From a checkpoint of a small transformer trained on Wikipedia.
Size: 16 layers, vocabulary 1553.
Architecture: LayerNorm before each block, learned positions, biases, tied embeddings.
Training: a variant of Muon for these matrices, 151M tokens, 4618 steps.
Each number is 50 + 10 x the weight over its row's rms, rounded and kept within 0 to 99. Layers, rows and columns count from 0. The size before them is the row's rms in percent of the matrix's.

# layer 4 attention query, 128x128, rms 0.101, rows 0-54, columns 0-63
093:44 39 57 47 57 58 50 45 49 52 54 40 37 45 35 65 63 57 34 66 36 51 32 44 50 60 56 72 68 60 50 76 42 42 37 58 49 34 63 41 51 52 51 49 50 46 56 53 42 31 51 52 46 30 44 56 52 49 46 46 52 53 45 38
100:41 63 46 42 67 55 61 39 60 43 50 61 41 73 34 61 42 58 43 57 43 43 59 42 27 46 37 63 41 66 73 41 42 40 44 49 53 59 40 55 39 46 45 48 50 52 46 58 64 54 44 52 48 61 43 38 52 28 54 38 65 45 40 62
098:45 35 49 68 46 49 52 50 51 59 37 41 58 34 40 55 46 40 42 57 50 38 60 43 40 33 49 33 56 48 52 43 55 40 57 56 53 38 63 52 26 54 57 66 45 54 61 65 33 46 42 60 39 54 51 55 43 59 44 65 51 63 54 65
079:40 25 35 41 57 46 43 47 52 48 58 56 57 52 58 59 45 41 74 39 31 54 70 49 51 50 39 40 55 47 49 50 52 32 57 59 44 54 66 24 52 59 38 53 46 56 49 31 62 47 33 42 44 64 54 57 55 52 58 60 57 37 48 50
085:44 43 40 49 56 46 47 56 56 39 47 57 73 54 49 43 47 55 44 36 58 36 49 56 43 53 62 52 26 57 53 42 59 57 53 42 54 50 45 67 44 41 54 52 49 51 56 51 53 72 33 54 48 45 56 53 66 46 43 52 49 48 42 50
089:48 61 52 34 49 42 56 51 66 44 49 41 58 50 41 51 43 49 57 54 55 50 58 45 43 53 64 51 16 51 60 35 56 63 68 39 54 41 25 45 53 39 37 65 60 46 51 53 33 50 37 44 66 45 45 47 41 71 48 52 56 54 67 27
099:52 63 45 52 42 51 54 46 47 56 62 60 44 55 39 37 45 35 74 31 39 40 46 47 44 55 65 40 26 55 54 46 61 58 50 62 44 82 43 47 43 45 53 57 44 46 58 50 31 49 31 35 44 45 58 43 76 60 52 57 55 54 43 49
097:65 57 38 42 60 51 34 37 57 51 67 66 49 41 46 65 42 59 46 54 51 40 43 39 38 48 50 58 43 56 44 45 47 37 54 44 46 47 63 61 32 51 59 54 65 50 59 57 52 35 54 58 49 60 61 51 50 28 68 55 63 48 48 73
090:41 41 60 52 61 64 46 28 39 44 34 56 44 57 53 72 45 34 43 44 59 49 66 66 40 54 25 55 39 64 50 56 39 56 50 59 51 70 58 52 50 39 50 56 54 51 58 68 58 40 45 65 50 67 52 44 41 42 26 48 47 42 51 48
108:50 41 41 56 51 71 47 45 59 48 57 50 49 55 57 47 41 53 60 37 44 49 62 40 62 41 40 49 48 32 55 43 43 58 50 23 52 55 20 64 53 35 58 36 38 54 62 53 53 55 34 49 65 41 60 32 62 44 45 60 45 47 47 39
086:40 57 50 55 63 39 48 34 40 59 58 56 38 66 37 48 22 48 60 52 39 58 71 50 41 42 68 53 52 65 66 39 39 68 52 63 52 38 51 49 34 45 38 47 59 44 50 48 69 52 33 41 53 63 44 62 43 64 60 42 49 49 52 67
103:44 45 55 54 54 48 43 44 55 46 47 38 31 37 58 67 50 54 40 63 52 57 37 66 41 60 54 31 68 43 55 81 48 49 57 51 42 38 81 51 43 47 43 55 50 53 49 48 50 36 66 44 56 48 53 50 47 52 52 48 52 55 56 44
098:40 39 49 62 60 49 53 59 45 41 53 50 76 50 36 51 80 65 34 54 47 48 48 65 59 49 63 52 61 60 54 59 44 23 47 53 51 63 80 51 41 46 42 55 53 65 56 57 35 50 40 51 40 52 48 52 53 52 38 47 54 45 52 48
078:38 52 42 51 49 33 46 59 45 58 58 67 46 70 60 68 51 61 55 50 57 62 50 45 51 52 63 28 45 57 55 49 46 49 41 43 48 54 40 55 41 50 49 62 79 55 48 43 46 46 55 42 59 52 58 40 53 53 56 62 48 59 41 58
089:44 47 40 63 54 50 44 64 48 55 56 57 48 62 40 50 39 49 44 34 58 54 50 46 44 62 55 41 30 26 61 38 35 48 49 50 32 50 62 48 40 53 60 55 49 45 67 46 43 51 57 51 54 50 52 40 54 50 42 55 35 57 47 47
086:47 60 43 50 45 53 58 52 53 48 38 59 34 25 55 60 31 52 47 53 50 56 44 66 32 56 44 64 50 59 55 46 50 48 45 54 50 35 42 37 52 53 26 51 61 42 50 47 55 65 53 63 60 51 28 66 41 54 56 49 37 43 43 32
077:49 39 50 61 52 73 58 62 70 35 55 39 38 40 46 58 43 59 51 40 47 41 65 57 58 60 63 56 41 42 25 42 52 46 48 54 63 43 50 57 42 57 65 45 48 56 57 49 43 57 59 59 59 32 48 46 56 47 49 45 39 49 63 46
104:42 63 56 42 57 48 49 47 60 60 50 57 29 53 41 66 44 48 44 61 38 63 43 38 56 68 67 73 40 45 58 26 35 50 59 59 34 54 39 54 55 49 59 62 60 41 51 45 40 57 56 37 55 69 36 43 53 38 55 53 42 53 28 43
099:58 43 47 42 36 52 65 40 48 44 56 50 49 56 53 43 52 56 36 52 55 26 57 45 43 58 42 46 55 56 49 44 54 53 54 71 70 45 42 39 43 51 45 41 51 52 53 23 68 22 54 46 65 48 42 44 45 33 28 44 35 58 49 45
091:51 30 54 41 62 41 49 40 64 42 45 63 34 42 50 61 47 36 37 63 48 62 48 57 41 53 62 42 67 67 62 48 47 35 49 74 58 62 65 36 40 49 48 84 57 65 58 45 37 33 60 56 59 56 34 45 33 55 46 52 56 47 45 58
082:31 56 50 47 37 61 54 49 46 59 37 33 44 38 43 56 58 38 45 55 47 62 54 63 48 53 47 57 40 64 58 62 52 30 49 54 59 60 61 39 35 42 50 60 48 48 53 69 61 50 50 52 50 56 67 54 39 58 62 44 49 36 37 49
103:50 52 63 52 44 57 50 49 41 53 38 46 48 41 52 45 70 49 46 67 60 48 50 57 48 55 39 37 76 57 56 66 55 44 44 41 41 48 55 53 50 58 52 47 56 57 33 46 49 33 59 54 45 52 58 47 51 59 47 44 59 40 63 59
108:50 49 40 55 40 50 49 50 54 50 53 45 58 34 43 27 60 42 74 35 49 43 57 53 48 47 43 33 41 38 59 30 52 59 56 48 54 52 41 61 60 63 62 41 41 37 52 46 45 57 39 57 54 59 51 57 53 55 51 50 28 30 51 31
106:60 64 67 38 48 38 45 55 37 54 41 41 50 63 58 55 61 52 43 59 59 37 37 52 44 41 41 40 70 56 27 53 56 38 48 56 42 44 65 58 40 49 33 51 60 57 59 51 54 56 66 45 53 33 48 55 45 43 55 40 48 49 57 44
092:50 51 38 46 68 44 47 49 48 48 50 48 39 70 30 67 35 44 43 47 50 35 44 44 38 68 55 58 25 52 45 34 50 60 54 60 55 49 33 54 44 41 52 58 55 42 50 37 62 26 48 48 47 57 59 49 54 43 49 51 64 63 52 64
098:53 46 51 33 49 44 61 58 53 40 32 54 63 58 52 37 64 53 51 51 45 49 59 64 62 32 40 33 65 51 51 55 55 45 51 38 63 43 40 41 62 49 36 57 38 48 52 48 58 71 41 47 40 44 40 58 48 66 42 51 49 48 33 37
100:39 47 58 44 55 59 42 53 45 58 54 47 26 63 42 46 44 44 58 29 43 49 72 54 56 61 47 46 36 56 46 43 28 53 42 65 44 63 61 44 66 46 67 59 56 49 60 47 47 43 40 46 43 40 55 55 62 34 57 45 47 40 51 68
101:52 56 57 55 51 59 53 54 66 43 56 54 61 42 54 51 44 54 62 30 63 43 58 48 47 55 51 55 22 36 49 48 51 33 50 45 55 50 37 53 57 31 64 33 46 43 51 58 48 46 46 59 47 55 56 51 50 55 47 50 47 43 51 50
102:50 60 42 39 44 61 44 36 38 67 46 55 39 58 51 52 54 40 18 72 56 50 50 58 56 58 46 54 66 64 53 72 38 44 39 57 54 49 61 48 48 58 49 59 60 45 69 55 55 34 59 55 36 39 50 55 41 40 48 55 68 53 39 55
123:59 54 56 61 49 43 55 59 37 60 39 37 49 28 62 33 69 40 46 44 46 44 44 51 41 48 53 43 76 40 67 62 64 46 51 54 57 55 73 45 57 71 44 44 48 60 51 53 45 58 58 57 47 43 37 43 59 66 51 44 38 49 62 42
084:50 58 62 43 42 54 52 52 42 45 56 57 53 34 62 33 56 55 52 54 31 39 34 65 37 45 49 33 58 61 44 62 49 47 46 67 58 54 52 53 48 36 59 40 51 32 45 49 62 48 68 43 39 53 46 46 57 63 40 54 54 52 37 38
081:46 54 51 58 46 47 52 49 60 38 68 45 50 51 39 67 32 58 60 51 58 51 53 42 40 77 35 48 30 53 50 57 48 56 46 54 47 44 41 64 33 41 52 53 55 60 58 49 53 38 47 44 60 41 61 42 38 33 53 39 51 44 44 49
089:38 53 38 33 55 55 42 31 25 67 47 40 60 53 65 34 58 33 39 57 43 47 45 68 34 45 69 50 61 47 35 54 58 60 62 55 48 45 55 41 57 40 57 63 46 54 37 38 49 64 42 43 37 41 39 46 65 53 59 53 51 57 47 33
121:46 64 49 40 43 49 40 48 62 43 58 46 60 47 38 60 39 65 69 57 43 37 45 38 36 52 50 48 17 30 64 32 57 52 43 45 43 52 28 60 65 55 48 39 55 45 41 53 66 67 35 50 51 63 61 65 46 68 55 61 42 47 31 51
089:54 55 47 49 35 62 46 64 54 52 53 54 51 56 39 55 47 64 68 29 37 56 57 51 49 35 63 53 37 40 63 53 51 55 50 40 39 50 46 41 55 46 46 30 26 59 55 64 46 61 39 53 40 44 52 38 46 63 36 56 57 38 34 36
121:52 36 55 58 44 62 50 60 56 49 53 57 55 50 59 41 39 40 70 34 37 56 62 55 63 61 46 51 30 40 58 36 52 61 48 46 55 43 31 43 63 46 73 32 40 45 37 46 69 66 18 39 52 58 46 45 51 67 44 53 48 26 53 59
104:47 61 48 52 51 50 44 52 57 45 50 62 78 38 48 39 56 38 73 41 58 58 54 36 57 57 68 48 44 45 67 45 41 47 58 35 56 66 34 53 57 56 39 19 51 49 50 46 37 59 37 41 44 55 56 48 41 55 58 55 48 39 55 43
091:48 39 42 64 45 58 48 37 34 50 42 41 56 35 47 40 51 58 47 54 38 39 60 34 64 40 40 50 69 54 59 61 53 42 49 42 40 48 45 63 45 57 65 40 46 48 62 53 48 27 55 54 58 44 39 42 51 37 24 56 72 70 69 51
094:53 41 65 25 48 31 56 71 46 41 61 61 70 63 65 57 56 41 53 45 58 59 42 52 51 27 56 42 47 56 39 55 59 43 47 48 53 42 49 44 57 42 47 52 56 43 53 49 46 60 62 53 58 45 70 56 41 56 46 63 41 46 61 53
093:40 44 49 58 69 52 72 54 62 47 56 42 32 55 33 66 64 56 55 58 52 41 53 41 42 65 40 50 32 48 46 41 52 57 43 52 45 58 42 57 39 55 57 57 47 56 69 48 29 44 53 62 54 48 52 50 41 43 43 40 52 60 62 58
105:69 41 47 50 50 45 51 62 42 40 46 52 38 55 50 47 65 44 32 66 51 54 44 55 57 56 43 37 78 49 39 57 61 23 47 49 75 62 64 49 58 61 48 52 45 63 50 44 51 43 58 46 41 34 46 51 41 52 67 48 51 64 62 42
085:69 56 56 49 42 61 30 53 49 74 43 45 44 52 65 58 43 48 45 62 30 37 50 55 39 49 51 62 33 33 46 24 53 67 54 48 59 31 34 51 59 57 46 31 39 30 47 66 41 58 39 54 50 57 49 45 60 64 43 58 61 56 44 53
098:58 52 67 64 40 68 39 47 54 50 48 33 71 50 48 43 57 31 62 32 53 31 47 48 51 41 45 46 54 51 42 44 31 62 52 48 53 52 59 55 66 56 53 26 48 40 64 28 64 54 48 44 51 48 51 46 45 63 58 49 53 42 49 39
079:57 36 60 49 42 39 49 61 43 64 49 43 48 35 62 52 54 44 40 37 47 63 31 52 54 55 66 40 46 37 45 47 69 42 48 55 54 46 54 50 71 53 59 59 44 36 37 28 61 52 55 50 57 49 55 38 59 63 48 49 47 62 47 51
103:42 61 66 49 38 46 34 43 19 44 37 52 32 55 55 67 68 57 39 60 49 46 50 52 47 53 58 46 55 55 69 63 47 38 46 66 42 51 68 50 38 62 42 60 60 49 42 52 45 59 53 52 50 63 42 46 58 40 47 58 53 58 51 35
098:53 51 37 40 58 54 55 50 30 63 56 66 24 49 51 57 54 43 40 47 53 39 28 55 52 58 67 64 74 59 58 53 61 42 35 53 53 20 50 56 30 67 56 51 60 56 60 56 52 35 49 54 45 40 43 48 56 48 55 58 65 61 52 43
106:41 41 64 48 46 62 56 44 39 36 46 55 54 43 70 55 55 53 50 55 66 62 40 45 51 27 45 47 63 50 53 64 48 39 54 50 50 42 66 61 55 36 58 46 57 56 52 59 35 64 46 67 50 30 64 47 58 43 48 45 45 31 59 69
115:60 59 57 45 47 56 65 37 64 49 39 55 35 63 31 73 50 59 33 64 53 48 59 54 54 59 41 68 48 57 53 42 38 44 42 63 48 42 64 44 41 42 34 80 53 43 60 67 47 45 42 48 57 56 46 55 56 41 43 40 56 59 34 52
085:35 60 44 64 46 47 48 44 52 67 58 48 64 50 38 37 45 57 52 40 35 56 50 36 50 52 41 56 29 64 74 41 54 38 43 59 46 60 29 48 57 46 56 46 36 37 25 30 46 60 46 51 39 52 43 48 44 55 51 44 47 51 53 56
093:55 48 35 51 60 35 47 37 41 38 48 60 52 56 38 59 38 47 24 60 67 48 46 58 42 57 50 68 55 69 52 59 46 47 46 53 52 43 69 54 44 56 34 79 63 60 41 74 58 61 60 46 43 41 44 47 51 37 41 62 55 52 48 48
089:54 39 67 57 58 41 56 40 36 49 44 53 49 39 56 59 61 47 49 53 59 58 38 60 44 53 46 37 70 68 50 63 32 37 52 41 46 62 84 46 55 57 21 64 59 52 62 53 55 56 49 56 46 35 58 56 47 50 47 59 44 44 67 47
113:48 47 44 45 43 53 36 61 47 68 34 47 64 48 54 42 72 40 48 33 50 27 61 54 49 44 42 32 32 37 47 30 65 56 49 61 49 60 42 44 66 48 52 41 32 52 39 50 55 63 34 57 48 50 60 63 61 63 46 35 37 41 50 29
092:64 49 43 29 62 58 43 36 47 39 36 52 43 64 55 54 51 48 49 68 44 47 51 56 38 42 43 65 54 44 69 43 34 50 42 48 30 67 23 66 28 35 43 58 40 47 50 29 54 47 55 47 42 58 48 39 41 41 47 55 55 47 35 44
106:51 66 74 49 51 46 43 44 52 43 49 49 29 45 53 60 45 60 35 60 52 46 58 47 49 55 53 63 67 50 62 39 33 30 47 74 46 48 67 51 31 56 40 60 48 52 64 69 54 22 51 41 59 46 44 43 48 26 58 35 48 51 42 65
089:42 43 47 44 62 57 50 48 45 52 59 72 59 74 45 49 49 49 60 51 65 48 49 51 32 40 58 55 27 55 65 58 46 49 45 39 33 54 35 53 60 56 59 46 42 60 46 57 53 43 40 39 57 66 40 39 52 45 38 52 31 44 58 54
# layer 4 attention key, 128x128, rms 0.0884, rows 0-53, columns 0-63
099:53 51 38 40 49 39 52 66 41 60 53 45 57 34 55 39 39 45 63 46 47 51 29 29 59 63 42 41 68 55 29 53 79 44 45 44 47 47 55 61 50 56 62 50 46 48 63 47 49 51 56 59 47 52 43 44 47 60 65 46 70 54 51 32
099:43 56 64 55 36 44 68 55 46 48 54 54 41 56 64 52 59 63 54 63 27 49 52 69 44 53 32 54 68 77 54 43 80 40 45 51 49 42 75 59 54 58 56 55 44 51 51 52 49 38 59 37 51 44 63 53 51 52 40 61 50 63 50 50
099:51 58 46 49 57 57 40 56 34 72 54 37 37 41 62 23 66 56 46 66 55 39 49 32 54 49 37 36 45 28 50 60 37 48 48 62 60 55 60 43 42 56 67 36 43 53 57 61 55 51 61 56 45 42 45 53 49 53 36 50 50 39 47 55
087:47 68 52 56 51 50 44 78 38 52 61 52 43 59 25 44 43 46 38 46 58 81 42 60 49 47 43 52 42 53 60 32 44 57 51 45 59 53 47 41 64 42 74 55 33 39 46 34 58 61 46 50 52 58 48 45 32 64 58 46 43 40 38 57
089:65 65 38 39 62 55 48 42 59 52 48 54 44 51 43 70 60 71 49 72 48 41 50 42 39 61 52 47 43 65 44 44 38 31 34 59 49 49 47 43 60 54 44 51 44 54 32 75 59 36 56 62 50 54 54 29 50 50 45 58 49 59 49 46
087:52 54 27 51 52 52 49 59 61 40 52 56 35 60 41 47 42 68 43 73 48 44 52 32 70 34 30 59 46 60 43 39 47 36 34 50 54 63 48 60 34 39 67 52 66 54 55 58 68 38 49 38 69 51 45 66 45 44 37 55 53 55 33 59
088:29 61 51 48 53 38 59 49 43 42 59 47 31 64 29 73 46 51 58 53 37 52 52 39 55 43 35 75 38 56 66 50 50 41 47 67 43 48 67 40 35 52 58 59 38 53 41 34 52 26 50 57 51 53 41 42 48 36 40 51 63 65 34 69
096:43 64 42 53 38 58 58 65 37 47 48 39 58 52 59 59 51 59 52 66 47 43 46 50 56 44 47 35 69 45 54 58 40 41 47 55 59 29 62 63 42 59 59 51 61 58 41 51 52 52 73 53 38 33 66 47 58 33 48 66 60 58 79 39
094:29 51 47 60 60 58 56 54 51 57 66 45 44 39 55 48 61 47 49 35 46 45 43 87 59 56 60 51 44 73 41 49 54 40 50 39 49 44 70 63 45 50 52 54 46 42 53 44 57 41 55 59 75 43 58 41 56 53 37 33 43 55 52 59
101:53 46 56 44 59 57 44 45 52 63 67 51 41 54 60 51 44 54 53 56 64 36 55 47 53 58 37 66 31 63 53 35 53 49 44 56 54 39 40 53 58 48 72 50 47 45 59 63 68 25 54 56 22 63 48 51 37 30 57 51 41 53 46 62
094:54 57 47 60 53 39 35 45 45 64 39 30 49 49 57 55 52 47 63 51 38 50 52 59 45 54 47 55 56 44 38 55 57 46 37 48 30 66 59 46 59 54 47 59 60 52 59 48 54 45 45 54 45 72 54 61 62 59 49 48 44 43 36 54
102:58 55 39 64 41 60 60 58 36 45 43 48 69 20 60 37 66 44 29 57 73 46 48 46 57 44 53 48 52 42 38 72 50 51 49 55 46 69 63 65 48 59 52 51 38 52 49 56 56 58 42 48 41 53 52 43 65 54 47 51 45 46 57 34
103:44 60 63 41 29 55 52 60 39 49 57 43 71 49 60 31 40 53 58 65 46 59 50 52 69 40 62 26 45 38 47 56 43 47 45 34 49 58 71 54 40 58 64 36 42 61 44 53 62 49 47 68 66 45 58 55 27 56 47 50 59 46 44 48
082:49 38 49 53 60 38 53 55 39 57 43 50 48 66 52 55 46 63 64 50 60 50 58 50 44 50 29 40 60 37 47 34 42 46 38 64 50 47 40 53 48 34 45 53 71 43 44 61 46 60 44 52 51 67 58 58 52 64 46 60 44 45 47 52
096:47 47 57 49 73 61 45 41 52 47 50 66 36 63 49 44 32 51 35 73 67 55 58 50 49 65 50 46 52 38 33 49 44 53 37 63 56 58 66 55 40 51 70 61 59 63 46 54 51 55 47 65 54 55 62 56 56 49 65 41 35 36 50 61
085:49 55 46 57 58 55 54 49 46 45 39 49 54 61 50 60 43 40 30 44 39 69 45 43 48 65 51 54 56 46 44 41 63 45 44 33 56 43 50 60 56 59 52 48 47 44 47 53 60 76 60 45 42 53 59 50 61 65 42 33 55 59 46 45
082:36 41 39 57 52 61 36 41 67 43 51 42 42 26 55 34 46 39 43 76 45 47 46 34 56 66 52 48 74 51 64 52 31 52 39 59 44 45 63 48 36 55 32 36 56 63 47 69 60 33 39 49 28 46 45 55 43 42 58 54 57 42 46 57
107:53 55 39 66 48 47 57 44 44 42 44 53 42 58 48 55 48 38 46 62 39 57 61 45 56 56 46 59 68 44 40 62 29 58 42 60 39 36 70 55 52 52 35 66 43 54 38 38 48 36 64 35 52 51 60 72 54 44 53 49 53 57 60 53
111:59 41 72 35 49 50 50 61 47 67 43 47 33 56 29 53 58 49 31 46 41 80 40 55 47 56 44 60 50 47 36 46 56 50 55 43 60 38 40 41 59 66 65 54 43 61 45 42 47 41 56 60 56 46 49 57 43 31 51 40 33 42 40 51
094:40 42 47 46 57 54 62 53 45 38 54 42 58 49 46 31 75 33 42 48 44 49 33 38 56 45 56 40 54 44 52 50 49 47 40 50 43 42 71 54 55 54 62 40 64 51 39 54 54 60 58 54 53 48 46 52 39 64 40 53 46 39 51 52
085:47 60 49 60 38 46 54 60 55 59 51 35 58 48 63 56 54 35 59 36 50 46 38 52 42 47 32 47 60 59 42 67 45 58 52 37 64 59 50 48 29 47 54 51 59 66 70 58 39 46 69 40 72 47 43 64 44 56 48 42 39 54 53 55
095:47 42 40 48 29 47 47 53 50 47 33 52 66 48 61 50 68 56 60 35 60 48 54 51 47 52 59 17 57 42 39 56 62 59 45 51 67 66 46 38 54 56 54 41 52 61 61 57 51 47 49 33 47 46 58 53 44 45 67 52 27 54 57 35
108:42 58 46 50 39 59 40 30 49 52 52 50 36 42 49 53 48 56 43 46 62 57 69 57 50 58 47 60 23 58 65 43 42 31 62 50 36 43 43 40 41 43 58 33 40 58 47 62 33 46 49 56 64 57 39 42 59 52 49 49 55 49 35 71
109:48 50 51 54 41 31 42 54 32 55 39 55 63 48 58 45 60 43 57 50 41 53 50 62 54 44 41 55 67 48 49 46 66 46 55 42 43 54 50 44 78 67 39 36 44 52 26 51 62 63 41 48 55 46 52 47 62 64 34 45 46 52 58 46
090:55 57 44 49 49 57 35 44 45 48 47 50 43 34 27 70 55 65 48 47 39 37 47 53 38 55 50 65 68 63 33 65 35 40 51 59 68 46 67 56 50 39 47 64 60 42 51 60 32 42 56 48 52 61 51 52 64 31 53 66 56 63 45 24
094:57 53 67 41 55 49 62 61 54 62 55 58 46 76 51 30 54 55 46 47 49 50 43 49 46 52 46 38 34 44 56 28 66 47 48 32 65 71 27 37 55 42 51 65 40 48 40 44 58 64 44 30 61 52 46 41 52 66 46 48 40 52 38 53
104:46 42 42 55 50 42 45 56 57 64 65 48 39 42 46 63 37 52 41 58 50 66 60 58 55 54 53 55 68 57 46 51 42 51 55 55 49 63 56 42 39 35 56 44 46 52 58 48 54 44 51 57 57 61 51 35 37 42 55 44 49 50 52 56
097:47 52 43 42 54 51 41 50 34 53 45 53 33 49 53 50 44 34 48 54 49 47 53 46 38 61 46 50 63 58 37 43 37 62 44 45 48 53 26 72 20 43 58 62 61 45 62 62 52 48 51 49 55 41 38 36 45 38 51 57 49 45 22 72
097:57 50 65 51 56 60 74 47 37 45 49 57 61 45 42 39 57 46 68 56 40 44 48 57 59 43 62 39 58 46 35 63 54 42 60 47 42 53 52 68 50 51 29 41 43 66 33 37 58 63 52 63 47 39 57 49 60 53 56 34 28 44 67 63
118:46 37 60 56 34 61 47 54 54 45 35 62 53 51 45 39 57 47 55 33 45 55 60 50 53 30 62 32 40 28 58 66 60 57 54 53 45 66 39 48 56 54 56 47 32 39 48 49 37 59 45 41 37 45 49 47 57 78 54 60 53 43 39 60
091:52 57 65 39 45 42 71 50 46 68 42 59 58 39 46 50 42 45 44 49 64 59 40 45 39 58 29 36 33 55 47 51 69 48 76 26 44 44 40 43 36 55 62 59 61 70 60 41 60 42 33 69 64 42 54 45 44 55 55 41 52 53 41 50
080:41 50 41 46 39 54 51 53 55 45 46 34 41 53 44 71 46 56 39 64 57 59 23 39 63 49 45 60 57 70 56 44 72 54 49 66 60 48 55 57 50 59 65 38 53 46 47 49 53 42 61 38 39 49 52 42 44 50 43 57 47 66 57 50
094:57 60 59 51 58 38 46 51 47 50 34 52 51 56 50 38 43 52 56 45 51 60 62 55 46 32 47 56 37 44 45 48 45 49 53 49 60 69 41 39 61 49 52 45 25 41 44 33 56 33 54 63 51 57 57 56 47 65 51 46 48 49 41 74
113:43 71 43 47 34 37 41 34 40 52 58 54 40 62 40 76 59 80 55 56 43 46 46 45 36 58 53 47 48 48 48 39 48 41 43 56 47 56 45 42 39 54 38 59 46 56 41 57 52 65 55 58 44 59 43 49 47 49 69 53 54 64 43 55
088:39 75 54 52 44 46 62 44 57 39 75 55 53 49 49 51 52 43 51 55 32 47 47 47 37 67 39 50 50 60 74 40 66 51 43 56 55 62 63 56 43 55 58 45 38 52 51 48 53 35 48 49 50 54 28 43 53 40 56 39 59 41 37 59
107:39 52 51 54 57 57 41 53 67 39 56 42 43 47 38 60 26 50 46 49 51 67 61 43 54 76 52 49 31 59 52 49 48 52 45 45 55 71 49 52 46 40 39 59 49 43 65 44 44 39 49 67 58 51 45 29 33 48 52 42 52 49 43 64
100:57 66 42 56 44 53 55 53 44 29 49 71 30 64 33 65 49 64 53 35 58 61 67 47 44 51 62 57 36 39 46 53 40 47 44 45 43 44 44 67 59 48 58 47 49 52 48 49 56 54 41 42 60 62 59 46 68 51 55 60 46 41 45 65
095:62 36 53 41 50 67 46 48 35 60 51 52 50 42 34 44 53 41 54 47 54 51 42 42 73 50 58 55 41 43 44 49 61 59 57 57 72 31 60 64 57 57 57 41 44 40 62 62 45 44 44 54 52 45 50 56 65 39 56 60 63 52 77 40
098:50 58 49 25 48 49 43 49 60 43 44 68 60 79 43 45 45 50 60 53 42 54 46 50 31 57 53 37 65 53 48 42 40 38 50 48 55 60 32 50 56 41 63 61 64 60 32 54 65 63 46 48 66 58 53 48 39 50 51 33 41 44 27 50
088:61 29 49 41 46 50 58 57 46 45 49 46 30 50 46 57 51 66 32 65 50 39 42 44 54 50 61 57 63 71 64 59 37 40 28 71 51 37 66 58 35 50 62 71 34 48 57 51 69 45 39 44 62 45 48 51 59 40 46 51 60 56 60 39
103:61 30 66 58 47 40 62 54 50 39 58 52 61 53 44 20 47 60 46 45 56 52 42 46 41 42 66 43 52 42 41 61 54 46 57 48 58 59 56 34 68 57 47 44 56 64 51 42 47 54 43 55 57 35 51 59 42 63 50 56 56 40 58 48
090:50 68 56 51 41 47 41 48 47 58 45 56 38 54 42 51 48 56 49 67 38 44 47 57 42 43 50 52 42 45 53 65 38 38 68 38 53 51 40 48 43 47 51 66 54 52 47 38 62 48 49 51 46 52 28 35 54 43 40 47 58 67 50 48
097:49 56 71 49 54 70 42 71 39 53 34 58 36 47 42 47 45 40 36 43 58 48 57 70 60 59 38 51 46 54 29 72 67 46 61 40 50 51 45 55 59 49 55 41 57 47 52 39 63 30 40 57 56 58 44 33 52 65 72 42 52 42 43 51
084:53 25 49 46 52 48 54 44 38 49 43 54 53 58 41 41 48 42 46 44 34 44 55 64 43 74 43 44 56 49 28 51 39 42 49 50 54 60 39 36 32 44 51 47 64 42 58 60 42 48 56 62 52 47 34 41 41 57 45 41 51 44 48 45
100:52 35 55 59 38 45 58 51 31 52 43 63 79 37 39 42 74 53 51 64 54 55 49 65 48 40 37 45 54 35 57 65 55 53 72 53 45 61 56 53 41 49 40 39 48 57 55 52 46 45 57 49 52 72 51 56 53 49 28 51 55 56 54 62
102:58 26 42 51 45 45 50 37 33 50 38 48 49 39 51 37 53 52 57 50 40 54 41 40 41 46 33 47 74 53 52 56 51 52 57 60 49 47 57 41 58 44 52 57 64 39 33 43 31 43 64 43 38 41 37 48 62 49 63 62 48 60 47 44
107:32 40 56 44 60 48 59 45 63 58 62 57 65 51 65 42 47 53 57 35 37 51 50 45 46 31 70 35 43 39 51 48 31 39 52 65 49 60 58 68 40 53 54 46 49 44 35 67 68 66 58 51 40 59 64 31 58 40 45 45 63 35 56 63
106:60 75 64 49 52 43 50 58 41 50 49 38 54 52 72 62 50 43 37 79 44 43 51 50 55 39 54 43 63 58 51 57 56 38 42 51 38 53 76 61 39 47 30 58 48 62 43 58 38 65 65 49 55 45 37 56 41 42 34 51 61 51 62 50
079:46 55 54 40 52 49 62 51 52 49 55 48 34 58 57 67 41 60 60 66 38 57 39 43 55 57 67 74 53 45 36 37 58 58 35 50 46 38 53 50 43 44 60 50 71 49 68 62 39 50 59 45 47 57 44 55 46 51 35 56 50 70 41 37
095:40 48 59 50 45 44 75 45 65 32 53 60 48 49 71 42 50 66 51 71 59 59 47 66 46 43 49 46 41 54 44 47 64 43 49 41 40 39 58 43 50 57 35 38 59 47 54 46 50 61 68 58 55 38 55 54 46 71 51 35 63 65 55 31
094:46 62 62 66 42 40 84 56 50 32 50 51 65 51 65 37 68 59 47 47 63 51 45 64 53 38 55 37 51 51 57 31 56 35 46 47 49 47 50 57 53 56 47 38 56 62 54 41 61 60 39 49 48 61 41 50 59 60 30 42 53 42 44 42
111:56 51 52 51 54 47 45 57 54 56 44 56 51 64 40 59 41 57 52 33 56 49 48 59 31 47 58 51 27 42 38 37 36 46 52 40 65 56 45 36 44 45 47 48 35 52 45 61 64 34 42 54 51 54 54 48 44 56 26 49 43 51 51 66
098:55 47 49 40 63 42 53 46 56 61 63 61 56 43 64 44 61 56 35 53 69 41 43 53 54 48 27 56 41 66 46 50 54 44 43 33 42 44 48 52 59 63 46 68 47 49 62 41 44 44 73 50 44 45 57 53 60 30 48 50 32 79 68 68
096:66 39 50 45 30 42 49 69 48 57 42 45 44 49 77 65 70 32 43 67 52 59 47 44 50 49 47 47 68 44 41 71 48 63 46 42 45 45 66 45 53 49 47 58 53 64 41 55 41 77 86 48 46 53 47 52 35 44 44 50 41 46 61 55